python train.py --num_hidden_layers=12 --norm_place="pre" --init_std_qkv=0.0245 --beta1=0.9 --lr_head=0.00673 --warmup_steps=237 --train_tokens=270600000
Each number is 128 + 32 x the weight over the matrix's rms, rounded and kept within 0 to 255. Layers, rows and columns count from 0.

# layer 5 MLP down (transposed), 704x256, rms 0.0666, rows 483-549, columns 32-63
[[112  94 151 126  85 159 123 143 108 150 134 121  74 144 114 164 137 166 120 129 139 104 177 118 133 149 181  83 144 104  99 130]
 [167 163  96 160 115 139 114 175  88 106 181 126 147 109 147 141 116 134 114 110 161 124 148  91 193 104 154 166 128 124  95  90]
 [187 143 200 143  99 136 108 166 106 105 132 146 113 176 193 101 114 131 105 148 112 164 129 144 122 199 159  51 141 142 164 183]
 [112 141 119 147 162 177 157 127 131  93 136 129 124 118 138 148 142 146 107 133 145 110  81 116 104 120 126  62 155  86  88  92]
 [122 161 117 124 144 149 111  45 134 177 119 139 125 134 119 125  74 154 170 130 173 137 187  69 134  72 174  89 174  93 102 136]
 [141 186 101 113  91 156 159 105  98 107 124 143  78 140 160 170 124 112 131 116 117 139 103 104 122 158 131  94 137 176 106 124]
 [159 144 165 154 124 183 143  99  86 139 179  98 122 109 137  95  94  86 127 195  90 122 116 191  98 182 155 154 109  90 100 109]
 [ 16 105 127  85 142 136 106  82 165  53 159  91 200 104 155  99 120  91 178 127 150 104 110 129  85 153 108 130 161  73 157 125]
 [135 113 128  13 140 185 118  93 169 173 157 159 155 186 169  93 146 107  93  68  86 107 133 150 139 128 118 104  36  98 117 176]
 [114 140 169 136 120 126  41 175 121 131 117 145 112 129 100  95 122 187 136  95 147 132 130 133 152 136 112 101  98 140  82  84]
 [119  93 126  93 126 122  95 103 112 119 160 160 107 103  73 201 140  81 108 145 133  93 138 103  70 102 147 137  79  90  80  60]
 [ 78 136  69 111  82 140 195 148 150 150 136 161 157 137 128 115 107 132 164 204 186 139 182 104  93  61 109  86 113 121  98 130]
 [161 115 113 192  83 126  36 135 134 134 147 151 171 141  54 177 159 130 137 127 160  90 177 123 106 140 153 137  42 165 139 104]
 [134 171 112 152 111 125 156  87 136 101 148  56  95  89 115 133  81  79  86 192 122 142 140 154 115 161  70 109 103 131  49 170]
 [ 83 103  97 134 159 129 102 108 158 157  87  91 111 116 119  64 103 123 115 135 106  95 207 107 161 113  87  98 134  71 125  91]
 [129 126 112 126 185 139  91 183 126 110 153 139 149  75 130  91 107 176 131 131  89  87 131 181 157 134 153 116  70 128 152 175]
 [ 92 172 143  87 132 125 183 139 118 135 110 141 133 165 156 137 127 139 164 157 107 153  94 141 130 112 141 118 161 129  85 106]
 [ 75 124 104 139 149 125 104 121 171 146  98 163 120 104 143 113 136 180 152 147 166 113 100 141 103 128  65 128 145 124 160 155]
 [120  62 107 131  92 124 161 111  98 138 140 131 122 111 106  77 137 144 172  96  89 151 133 135 103 129 142 186 136 103  71 172]
 [127 112 131 112 102 126 109 194 148 155  63 161 130 181 127 167 152 142 140 193 151 168 149  98 118 117 110 113 138 110 138 133]
 [ 74 146  78 140  98 185 207  92 108 132 109 132 114 145 161 112 121 100  89 104 132 151 171 113 147 126 119  86 186 143 123 193]
 [177 151 161  88 142 132 160 114  83  87 109 166 170  85  80 127 105 152 149 101 164  84 173 136 112 139 144 124 128  91 105 151]
 [130 124 145 152 159 161 108 109 150 109 146 187 123 105 126 194 146 153 110  70 124 169 116 110 168 148 191 123 102 151 116 138]
 [166 177 195 132 121 144 174 118 139 155 136 134 167  91 133  83  90 185 100 120 121 126 172 155  95 110 179 114 158 177 118 174]
 [111 162 118 132 122 144  94 183 166  88 166 196 112 121 119 137 116 173  77 151 123 130 124 181  93 115 134 143 115 198 113 160]
 [172 130 152 147 172 116 192 135 117 121 106 133 142 210 134  86 136 144 118 156 106 133  73 101 113 101 128 138 181  61 130 146]
 [105 100 141 161 158 124 108 173 107 122 147 169 107 125 193 122 112 143  90 139 100 145 124 127 119 140  73  81 134  65 166 103]
 [139  72 108 141 133 121  60 163  99  86  98 171 159 181 181 131 120 171 138 161 105 164 132 160 128  41 105 121 130  72 129 121]
 [123 160  80 112 179 111  96 228  97 120 125 145 179 102 127 103 100 153 148  67 165 158 121 144 143 105 110 105 193 160 118 155]
 [143 107 145  84 162 142 146  96 114  47 139  78 111 137 152 163 135 117  89 163 143 151 150 142 189 109 171  89 154 108 167 136]
 [137 206 136  86  76 171  98 106 159 122 126 109 134 153 141 155 159  62 161 128 188 117  56 134 141 130 146  96  70  98 151 165]
 [ 68 113  86 106 158 124 140 105 116 142 191 141 200 131  98 143 178 133 177 143 153  92  99 133  78  98 144 120 119 125 100 103]
 [121 118  93 129  94  95 125 123 198  91 132 193 149 150 129 140 106 142 126 103 152 177 180 108 111  93  55 113 109 119 110 143]
 [142 149 144 120 179 101  85 116 114 103 161 148 141  97 132 166 113 178 173  79 134  73 147 163 151 152 156  92 117  89 167 142]
 [ 98  69 100 125 100 125 145 115 143 153 173 123 142  70 182 111 101 190 122 149 173  84  61  75 166 144 129 105 148 203 108 111]
 [213 169 112 117 130 179 172 171 131 157 112 107 137 174 125 140 166  64 118 138 147  65 113 193 163 149 126 121 162 133 149 136]
 [143 122 185  93 228 140 173 128  72 142 129 165 124  91 152 116 138 149  95 202 125 102 126 133 145 148 147 114 150 251  92 167]
 [171 155 125 149  94  91 115 110 150 129 188 107 138  70 109 147 141 148 160 124  86  75 135 167 108 145 117 102  97 166 119 141]
 [157  53 149 159  75 139  81 151 142 130 131  90 107 137 133 104 146 151 138  94 111 126 133 115  76 125 155 116 165 108 196  88]
 [113 134 120 167 161 158 126 139 132 134 145 157 132 128 127 118 114 162  62 142 114 102 169 144 110 146 150 169 162 105  90 143]
 [120 158 112 122 152  74 115 153  96 112 140 142 148 132 134 176 135 154 204 166 126 109 129  88  77 125 127 115 176  97  67 147]
 [140  83 134 104  96 140 122 137  85 134 178 124 119  82 126 154 155 107  85 177 120  84 107 145 133 144  95 187 145 103 181 179]
 [148  64 116 100  75 127 147 101 155 127 115 102 105 116 149 124 132 108 121 127 125 133 140 128  76 179 156 103 132  27 142  97]
 [148  98 172 148 167  86 153  38 120 133 182 168 145 127 183 188 139 155 149 104 148 137 159 169 139 126 163  99 144 172  93 152]
 [135 102 116 110 140  98 122  83  74 133 160 137 219 148 125 133 115 145 134 150 139  91 112 135 134 161 140 170 130 143 161 104]
 [149 101 170 126 115 139 137 179 122 114 130 100 140 148 150 131 132  83  89 118 126 152 148  68 121 121 135 161 124 132 167 114]
 [176  94 118  93 103  83 119 109  83 113 132  99 168 139 121 157 157  75 155 114 119 135 121 165 175  71 110 153 120 125  85 129]
 [122 136 167 114 115 189  91 125 104  97 114 110 183  90 148 135 148  79 140 188 153 120 145 157 110 123 142 112 129 111  91 103]
 [132 115 156 105 135 150 124 125 148 119 152 144 169 202 156 122 153  94 150 114 133 148 120 143 125 128  25 142 144 104 131  88]
 [107 128  71 138  83 117 129 181 125 100 147 106 118  54 148 160 179 127  72  67 118 188 136 122 149  70 115 135 122 136 169 167]
 [149 137  94  98 112 151  86 148 140 147 105 153 101 124 140 134 125 122 120 157 135 152 155 147 132  60 138 102 173  55 139 164]
 [111 122  82  98 143 124 186 161 107 130 182 146 128 151 103 115 152 156 178  86  76  45 117 106  95 169 115 150 134  67 198 135]
 [ 81 132  88 142 153 124 139 143 134  79 121 150 146  96 136  81 126  99 169 120 147 184 211 117 117 117 116 122  69 109  93 177]
 [146 153 185 134 119 212 102 152 119 163  63 151 163 118 118 168 103  70 140 166 124   5 122  80 152 115 154 108 161 129 102 101]
 [179 136 101  70 136 124 107 110 100 107 150 109 119 134 193 129 136 117  69 124 120 129  82 150 178 104 102 139 113 122 160 130]
 [100 125 155 153 158 102 141  99 109  91 151 114 127 112 118 121 108 115 197 174 135  48 126  91  77 122 137 175 125 122 143 135]
 [135 158 126 165 222 151 136 138 139 116 195 163 115 102 151 109  84 151 139 147 142 124 141 163  70 105 119  99 140 154 124 137]
 [ 86 112 145 115 115  92 101  98 143 137  68 112  56 119 120 151 159 137 151  71 141 145 138 135 149 165 129  90 148 157 121  93]
 [168 145  85 145  66 170  94  98  90 171  95 176 139  78 122 123 108 133 126 116 117 130 105  30 167 134  93 119 117 142 138 157]
 [202 181 161  84 133 116 143 157  77 130 125 143 124 103 154 103 130  90 140 138 153 103 107 154 108 151 137 163 120 149 109 106]
 [147 148 106 125  74  38 122 144 134 134 116 131 137  93 113  88 143 176 131 152 127 147  92 139 146 141 126 107 181 100 174 151]
 [193 213 114 102 143 181 141 103 136 119 133  81 156 111 123 146 112 119  96 158 106 121 128 192 168  99 112  86  75 142  89 143]
 [113  84 137 111 176 101 103 179  97  69 128 171 165 175 118 175  83 124 131 115 146 116 116 152 154 123 181 108  91 158 158 123]
 [103 179 166 119 117 138  65 111 120 110 157 125 164 103 157 141 155 108 161 105 167  87 125 134 155  62 121 163 117 126 127 141]
 [141 141  64 156 114  96  77 101 164 172 157 160 111 184 117 135 118  57  75 144  96 120 185  88 136 184 121 116 133 129 127 134]
 [115 117 110 142 164 119 159 144 118 205 105 148 139 114 183 110 110 170 128 168 163  93 168 119  63 178 152 136  71 106 121 104]
 [183 131 153 129 135 131 113  57 172  79 153 114 117 182 154 141 127  98 130 112  89 125 108 123  97  42 101 128 141  80 100 109]]
# layer 5 MLP gate, 704x256, rms 0.0722, rows 484-550, columns 32-63
[[117 107 143 164  98 125 155 133 115 147  99 114 143 122  52  81 153 157  98 176 158 147 172 124 118  54 201  94 103 117  90 192]
 [134 129 113 153 103 114 162 131 127 171 153 131 140 144 109 145 180 145 142 102 108 128 174  93 103 113 199 163 129  77 117  74]
 [132 143  78 111  60 152 107 136 157 128  96 175 110 115  93 158 134 150 166  82 140 182  94 118 115 142 125  87  73 166 151 156]
 [100  83 132 129 103  79 184  99  96 117 120 141 113 159 104 107  96 109 127 116 112 114  96 136 166 111 122 133 103 163 127 141]
 [121  99 114 127 114  88 118 122 106 125  66  91 142 141 165 102 151 151 108 123 183 214 105 144 122 119 146  94 117 139 131 123]
 [125 179 105 198 153 118 148 145 136  64 165 122 124 126 122  86  85 160 113  68 110 122  86 146  85 150 137 106 111 177  64 200]
 [149 155 119  92  92 147 137 142 116 132 153 176 116 150 139  98 124 172 146 138 123 119 166 152 140 121 120 109 136 120 155 123]
 [ 70 119 116 130  94 119 207  88 136 147 165 132 102 112  93 123  93 125 134  87 122 197 125 111 120 128  68 169 180 129 127 145]
 [186 109 135 129 124 143 157 178 128 141 110 191 119 152 122 119 112 190 106 131  99 151  61 145 100 113 141  95 143 111 105 106]
 [115 149 101  81 127 116 134 135 117 129 148 117  99 186 134 120 143  85 122 111  91 103 155 106 136  85 114 101 120 140 140 144]
 [179 164  88 107 170 141 125 153 132 149  95  93 135 101  99 149 118 157 108  83  63  98  79 146 167 120  69 165 165 147 137 129]
 [ 92 142 171 125  76 156 130 119  72 105  79  83  95 172  85 152  65 134  88  94  98  98 112  69 125 135 131 120 159 119 156 162]
 [170 101 116 126  90 131 158 145 122 182 133 126 145  92 123 166 102 123 117 164 119 148 143 106 198 109  91 111 118 143 182  94]
 [162 110 116 155 117 113 118 102 128 107 152 120 109 100 165 102  77 144  69  81 160 114 160 142  99 151 101 104 125 129 103 134]
 [192 108  89 155 110  96 139 121 118 141 167  76  77 169 126  78 176 149 127 140 130 169 164 117 165 125 140 109 137  95 223 162]
 [135 215  73  77 167 116 136 102 134 124 145  68  94 158 104 129 106 193 127  77 131 126  91 134 116 135 135 146 126 130 172 151]
 [137 153 124  83  78 154  85 170 123 138  56 155 106 171  97  99  88 161 101 128 162 149 107  83 135 163 141  97 164 125 131 160]
 [173 104 109 127 115 199 131 115 119  91 110 156 115 132  86 128 140  75 150 147 139 111 120  92 134 185 181  83 138 144  83 188]
 [131  94 108  90  76 121 102 162 210 188  90 171 106 138 115 125  75 136 105 108  73 165  94 128  99 140 143 117 127 163 144  89]
 [157 167 167 141 130 166 105 148 155 108  63  93 152  73 130 133 126 138 115 128  83 129 162 109 139  60 149 114 105 185 107 150]
 [125 112  99 148 172 154 152  87 108 129 109 143 192  45 111 146  74 103  12  89 129 113 133 139  90 108 127 112 126 160 121 176]
 [125  87 135  40 109 102  88 133 115 154 104 177 164  93 134 100  83  86 150 152  93 137 145 161 114 134 114 138 107 108 144 103]
 [158 137 126 122 150 103 112 162  47 111 129 146 118 142 135 121  61 142 109  49  86 117 100 123 128 163 161 148 130 105 104 117]
 [187 136 114 130 157 143 146 121 176 126 151 134 133  75 163 139 175 119 129 120  96 137 110 167 125 196 137 168  77 192 112 140]
 [167 181 149  99 124 129 134 130 107  94  95 126 151 102 129  87 121 141  87 158 150 114 134 120 166  63 122  87  79  98 107 164]
 [123  66 100 106 102 104  83 145 107 113  92 126 126  70 167 125 134 141 117 128 136 157 106  94 148  86  65 112 148 148 116 103]
 [139 136 116 119 141 116  85  98 197 134  99 137 158 233  69 153  67 154 110 122 152 142 105 138  70 132 132 116 165 114 157 191]
 [101 139 136 149 117  68 129 139 137 112 160 123 170 157  97 201 115 122 132 120 127 144 111 196 126 151 161 116 152 133  99 137]
 [114 110  38 118 108  55 190 138 127  95 104 113  76 168 181 144 210 140 102  67 102 171 146 177 117  77 172 124 166  92 165 120]
 [169 175  96 111  76 145 126 164 116 129 137  98 145 108 192 166 149 149  64  78 182 147 127 108 132 132 151  55 142 131 132 144]
 [ 93 147  65 123 121 102 208 182 112 137 162 125  95 112 112 146 158 145  84  67 140 124 103 101  89 148 105  97 110 181 117 148]
 [168 145 164 174 181 114 156 157  68 103 187 106 150 112 153 166 113 153 152 143  97 122 129 140 179 108 130 152 107 139 137 119]
 [136 104  75 111 158 145 159  86 155 116  82 148 129  80 141 165 128 119 101 125 118 173 127 159 117  85 106 133 124 179 130 118]
 [116 152 156 114 161 161 190 151 115 175 109 153 112 172 155 108 109 148 120 120 121 160 155 109 147 183 113 143 103 165 168 127]
 [121 129 175 132 121 178 103 148 155 111 174 136 127 114 139  94 156 157  90 109 123  89 158 121 160 147 146 114 107 125  97 214]
 [148 203 157 130 158 123 120 159 142 109 115 130 121  95 154 115 161 153 161 157 137 131 162  88  57  28  97 129 136 122 120 186]
 [108 205  95 119 146 122 111 111 125  78 100 116 132 120 154 123 104 172 133 147 185  95  80 132 151 137 156  87 100  94 163 126]
 [156 144  97 162 195 106 166 130  94 137 162  84  89 202 139 167 126 177 149  93  81 162 162 106 105 117 121  95 117 143  90 127]
 [112 114 110 165  60 117 118 201 103 117 161 139 100  85 126 141 174 182 150 120  89 124 141 179 121 156 113 113  80 128  68  53]
 [119 124 175 128 177 129 164 136 145  98  37  92 119 146 129  30 137 177  25 204 168 147 106 111 189  76 153 119 123  84 182 104]
 [121 174  97 116 147 119 122 143  96 116  63 132 105 135 133 133 123 144 123 150 107 184 178 161 140  78 134 101 133 126 128 102]
 [ 94 137  93 116 172 134 162 112  84 158 125 113 103  90 164 102 137 129 136 103 126 139 152 122 197 105 105 124  56 110  80 120]
 [102  88 133 173 198 150 185  86 183 144 143 113 144 224  97  98 115 133  65 136  90 133 156 138 148  87 119 116 142 121  82 103]
 [133 189 139  91 131 175 212 101 110  97 115 162 120  78 151 123 144  88 107 100 102 165 106  94 125  78 147 133 102 136 112  84]
 [147 146 119 103 183 171 111 132 130 208  55 144 111 119 129 129 117 140 102 120 125 120 114  96 118 120 128 160  83 146 137 143]
 [163 138 106 177 146 112 148  99 129 170 155 196  89 120 152  88 157 128 174 162 105 135  58 110 108 161 158 119 143 176 175 146]
 [196 107 109 156 100 148 143 117 113  90  75 110 150 121 133 118 168 183 145 146 128  98 141 133 102 139 126 118  79 118 148 143]
 [ 90 163 112 148 132  82 166 100 157 140 136 100 152 144  81 140 164 108 143 151 126 129 116 138 121  91  84 143 121 124 171 159]
 [208 131  89  92 110 110 196 162 155 159 134 171 111 122 121 155 130 109 174  85 108 115 123 142 159 150 151 115 185 125  87 140]
 [112 150 116  75  98 110 211 142 130  76 120 108 108 129 108 130 120 205 113 118 134 177 124 140 108 143  68  74  98 153  49 105]
 [129  95 124 116  88 158 116 140 154  87  94 157  94 132 128  99  94 187  71  87  72 151 158 151 163 132 147 113 111 123  95 197]
 [118  63 112 117 125 115 136 126 145 149 117 116 155  94 135 152  67 172  77 133  73 123  96  90  93  97  71 135  84 146  92  53]
 [ 95 115 102 117 151 135 145 114 159 138 155 114  88  99 176 155  93 177 129 125 133 114 116 188 120 163 163 165 123 153 132 179]
 [ 84 189 140 141 136 150 138 144 174 175 102 164 136 160  99 144 174 139 139 113 129 150 120 129  71 109 180 142  94 163 126  74]
 [169 197 115  92 142 164 103 115 142 120 123 110 165 123 141  73  84 155 121 135 129 127 140 184 188 115 119 122 129 167 107 116]
 [140 152  92 122 153 142 169  85 105 127 124 120 162 108 110 110  97 166 124 136  52 142 153 179 105 106 108 129  30 132 168 145]
 [185 123 119 178  94 193 110 116 141 142 123 172 120  90 143 136 139 163 134 143 143 110  85 176 127 143 172 107 127  75 163 144]
 [140 131 121 170  96 150 158 112 146 153  99 138 149 111 149 114 189 147 109  72 104 175 162  76 129 126 115 110 145 142  77 138]
 [137 215 145  66 133 121 120 160 120 135  92 170 128 110 125  96 124 150 118 142 100 141 113 120 114 140 124  70 136 157 109 174]
 [144 147 126 121  95  94 136 117 103 125  50 102 140  71 109 174 141 140 115  96  88  76 128 127 147 157  76  81  96 145  69 128]
 [159  98 138 152 174 137 174 117  95 180 119 121  87 146 135  94 109 130 136 139 136 110 107 110  83 160 105 150  98 114  80 123]
 [ 99 147 115 147 182 150 169 122 108  53 111 146  84  84 115  78 142 153 108  99  80  90 184  78 167 153  76 100 115 119 102 116]
 [133 118  38 144 115 104 122 149 111 173 137 145  96 117 148 124 118 151 118 110 175 105 121 121 131 133 201 128 125 127 107 173]
 [153  69 146 174 116 110 182 164 185 117 145 169 130 127 111 157  76 128 115 130 102 161 127 162 185  99 119 144 140 157 113 126]
 [150 121 152 118 127  97 155 173 164 142 167 156 102 160  88 142 159 122 133 151 126 157 102 155 100 140 173  98 134 148  92 146]
 [106 114 194 133 114 160 164 166 161  73 129 115 131 133 142 127 180 130 145 119 115 107 183 102 114 142 143 112 112 158 146  87]
 [186 105  45 131 113 111 116 101 143 121  62  92 120 138 101 185 144 130 187  79 134 184 174 120 135 122 114 165 120 104  94 109]]
# layer 5 MLP up, 704x256, rms 0.0676, rows 484-549, columns 32-63
[[178 176 125 145 155 196  94 152 107  99 112  73 152 155 101 118  47 128 112  89  94 182 110 152 145  85 129  84 120  88 105 192]
 [115 152 120 116 108  93 177 141  73 107 189 109 183 122  57 123 124 147  70 108 151 133 170  89  37 134 117 128 102 149 117 113]
 [153 189 130 120 161 148 176 135 168 117 105  91  93  93  98 146  86  67 176 147  33  92 110 107 131 145 100 127 148 105 134 114]
 [120 162 127 120 135 205 133 157 120 130 137 128 113 117 169 145  78 114 144 143 126 128 140 128 123 187 101 120 133 121 124 118]
 [136 104 126  94 158 121 156  95  97 105 130 110 144 152 171 118 196  98  96 111 148 152 129  95 148 116 126  93  98 162 128  53]
 [119  95 120 142 147  87 140 143 118 104 129 102  74 168 108  84 105 138 180 121  90 120 102 100 117 152 141 177  93 151 115 135]
 [161 116 180 174 161 123 141 105 144 100 138 162 106 138 133 147 113 149 102 114 170 136 146 128 116  97 113 158  91  58 120  73]
 [ 89 102 108  52 147  87 115 177 100  91 139 163  93 131  92 142 167 174 137 124 105 133 112 183 150 120 151 128 148 107 110 131]
 [ 64 125 152 124 167 117 100 133  93 150 119 147 126  47 142  90  85  87 132 128 108  90 188 154 137 160 129 155 117 112  90 127]
 [114 127 164 157 109  92  73 145 168 116 148 125 138 162 144  92 122 129 117 114 138 123 136 163 123 130 101 133 144 138 168 139]
 [144  90 138 125 138 128 106 148 186 126 123  82  78 138 116 185 217 150 100 117 136 128 146  80 181 133  97 185 130 158 117  88]
 [144 183 127 105 146 137 121  76 177 126 149 150 116 155 155 137 139 130 117 120 178  96 140 132 131 107 118 165  67  80  51  96]
 [167 157 137 130 121 122 148 185 170 169  64 138 110 128  89 105 137 167 113 112 165 115 130 146 111 146 110 137 138 114 136  72]
 [115 152 102  79 157 176 130 126 110  99 154 136 149 165 143 167 119 142 174 114 141 193  75 146 122 139 159  83 135 169 189 108]
 [125 108 137 139 100 165 133 100 150 100 108 122 134  84  93 130  88 116 118 119 201 127  95 121  68  68 129  48 116 124 102 123]
 [157 113 142 157 143  80 108  96 151 146 139 185 101  95 159 100  85 164 176 118 135 157 110 129 158 115 159 139 154 165 103 174]
 [ 82  67 160 169 181 109 161 137 102 113 128 184 121 129 144 126 175 171 154 149  98 125  76 147  94 128 115 144  78 118 111 128]
 [ 86 165 161 114 171 124 110 129 156 182 140 104 101 153  64 112 134 148 128  89  94 125 112 184  91 129 126 138 124  83 166 102]
 [183 118 170 159 113 109  61 197 109 206 139 134 171 192 131  91 194 179 150 112 152  96 113 133 110 124 151 135 119 135  93 101]
 [ 63  32 159  78 154 108 121 115 136 127 118 109 151 203 107 152 150 135 161 142 191 121 160 168 116 126 237 155 131 121 135 157]
 [ 89 117 137 114 150  90 181 117  86 131 158 128  81 132 113  81 102 131 130 129 109 125 164 175  56 122 163  58 155 126 126 130]
 [123 127 182 147 129 196 177 134 134  78 113 117 182 149 159 217 150 135  96 105  89 146  67 166 123 137 140  80 139 126 175 105]
 [149 135 161 130 103  98 126  61 110 147 124  76 172  66 138 102 173 142  76 187 123 167 123  90 110  80 143 105 154 120 157 151]
 [159 120 180 147 148 117 112 132 121 148 129 163 111 139 105 122 110  88  98 135 167 118 152 134 164  73 107 158  88 134 125 129]
 [130 135 150 131 135 177  69 120  94 102  77 117 174 154 168 146 101 111 109 132  82 109 182 179 131 124 170 112 161 113 169 150]
 [ 87 173 120 151 177 122  79 114 153 119 128  77 113 123  79 195 127 114 159 145  86 137 115  90 106 139 181 176 180 122 167 176]
 [177 124 152 178 127 112 151 126 137  45 103 141 164  71 149 141 161  91 134 164 100 143 180  75 149 155 112 130 106 146  78 148]
 [161 103 123 130 181 154 211 166 211 151 158 132 123 120 131 156 119 119 124 167 174 136 123 105 110  56  98 121 138 152  73 109]
 [118 115 128 151 102 122 170  96  43  73  62 118 115 146 145 116 139 149 108 108  97 125 131 110 158 133 114 111 117  54 145 140]
 [167 119 173  64  83 134 137 147 166  67  70  58 121 154 166 119 156 125 120 102 106 159 144 103 153 104 148 130 129  77 155  84]
 [113 131 170 117 131  85 163 107 184 111 115 129 148 106 168 129  96  93  84 133 147 163  99 166 109 146 148  84 138 129 157 145]
 [147 111 134 155 145 127 129  86 150 103 101 145  95 110 103 162 179 110 106 154 128  88 182 141 131 149 131 146  86 154 102 124]
 [103  37 146 105 158  82 122 132 103 177 150 105 135 149 158 145 158 121 142 168  69 122 121 113 203 135 125 182 125 147  91 160]
 [ 76 125 102 140 151  71 135  99 113 155 163  49 126 138 136 139  98 139  64 156 133 102 128 105 131  78 135 106 171 117 103 130]
 [155  98 174 115 119 138  95 171 125 102 113  63 159 179 127  78 107  76 138 122 137 157 100 106 120  64 145 118 142  98 150  96]
 [144  88  39 162 146  98 174 111 147 192 128 109 124 124 174 130 184  95 107 142 153 146  70 125 154 166  85  68 116 150 168 120]
 [169  94 147 171 156 200 128 179 124  67 163 125 111 144  76  98 147 153 112 172 163 100 210 147 125 145 128  92 168 146 124  78]
 [121 117 130 135  66 136 111 115  88 147 161 104 122 124  88  60 154 161  90 141 161 116 130 126 124 138 131  98 178 137  96  81]
 [134 141  69 181 117  76 154 138 115 127 116 149  56 127 108  91 192 146 122  48 152 133  88 131 110 125  83  70  84 149 125 145]
 [112 134 147 142  73 147 132  92 174 177 112 141 163 145  84 149 119 137  78 131 178 140 180  73 108 124 128 167 120  93 148 151]
 [185 125 111 168 119 126  78 148 131  89 135 147 126  92 130 111 154 130 138 179 139 145 170 154 125 135 116 156 102 141 158  38]
 [ 96 113  84  85 170 114 115 124 114 151 142 132 121 114 120  95 125 116 127 167 153  83  97 168 120 158 121 163 140  97 137 148]
 [139 157 162 133  95 145 158 127 116 130 174  85 153 134  68 154 107 151 126 127 140 121 114  70 172 133 155 106 135 131 113 194]
 [196 116 132 102 115 152 111 143 173  80  92 124 129 143 143 155 165 173  88 119 102 114 105 143 112 177 140 113 164 152 147 112]
 [178 126 176 108 175 154 108 124  82 161 106 147 153 129 119 114 106  69  60 203 123 103 134  96 116 103 172 198 120 146 157  94]
 [ 46 197  91 157 110 153 134 126 107 159 171  80  24  92 183 129 125 148 147 173 183 145  60 134 133 139 140 128 149 130  83  50]
 [157  78  86 131  94  88  75  78 174 140  59 108 111 146 151 137 147 151 108  69 195 140 147 124  90 154 153  92 159  96 111 126]
 [168 110 146  83 128 202 111 105 144 167  82 154 144 188 147 145 189 171 128 127 128 175 112 149 159 119 148 145 115  70 137 127]
 [160 109  90 156 106 144  95 124 175  79 143 100 137 172 156  40  62 134 129  60 126 144 159 129  65  81 141 177 143 137 172 118]
 [178 150 119 153 142 114 132 115 138 137 119 170 127  97 154 158  72 131 107 205 123 151 132 128 143 148 183 118 101 145 204  61]
 [162 126 103 162 110 152 144 116 131 130 110 153 192 116 123 159 128 107 167  92 144  69 119 159 181 167 110 112 128 129 134 107]
 [131 166 151  74 182 143 105 102  88 161 143 159 148 135  89 117 131 160  92  84 134 112 115  82 114 131 114 140 109 152 130 160]
 [145 155 108 123 137 130 210 103  91 155 118 135 153 109  69 144 151 128 163 167 101 130 122 105 118 139  79 166 108 160 155  64]
 [143 143  96 159 118  93 131 111 165 165 100 153 142 141  90 179 109 157  99  70 168 155 126  56 167 115 129 120 127 168 186 138]
 [167 146 138 128 133 222  87 151 200 162 157 135 150 115 123  97 103  77 136 123 148 122 117  71 171 155 165 117 144 135 143 138]
 [ 87 127 129 104 116  97  61 156 214 131 119 115  98 152 152 113 109 211 119 118 145  92 157 163 142 164 130 158 138 108 134 193]
 [182 124 156 193 128 170 129 154 172 148 149 149 116 153 131 144 102 141  78 172 184 124  83 120 106 156 203 111 103 116 179  79]
 [101 104 162 163 170 171 112 128 121 149 165 166  92 131 110 113  71 152 118 149  81 106 166 114 144 110 164 124 104 190 112 138]
 [138 177 101 136 121 130 124 117 183  59  91  93 106 140 107  90 100 122 124 141 150 146 137 128  81 139 102  65 180 118  78 176]
 [ 83 135 130  77 148  99 130 137 128 127 150 128 122 149 145 139 188 140 156 104 144 138 140 119  93 117 121  91 157 103  85 141]
 [175 140 150 108 161 131 115 100 102 152 107 124 162 100 128 134 161 145  74 173 132  80 144 128 126 127 166 113 152 131 161 151]
 [110 168 119 167 198 133 125 186 108  92 161 109 134 137 151 127 185 133 212  55 105 119  96 107 162 164  65 115 173  85 154 102]
 [174  97 144 149 107  85 112 108 126 104 150  56 125  82  70 126 180 104 143 190  87 146 134 161 127 132 146 157 117 162 121 120]
 [132  84 173  99 119  87 120 149 177 115  89 138 114 180 121 155 174 169 132 143 182 118 127  89 135  93 120 133 120 101 144 121]
 [ 68 204 126  98 102 104 110 153  57 156  95 169 140 104  92 127 146 125 151 159 107 103 159 151 114 201 100  53 130 137 113  98]
 [120 101 184 137 151  97 156  48 151 161 124 126 145 167 142  95 112 122  87 132 157 141 136 145 131 101 101 153 136 125 148  96]]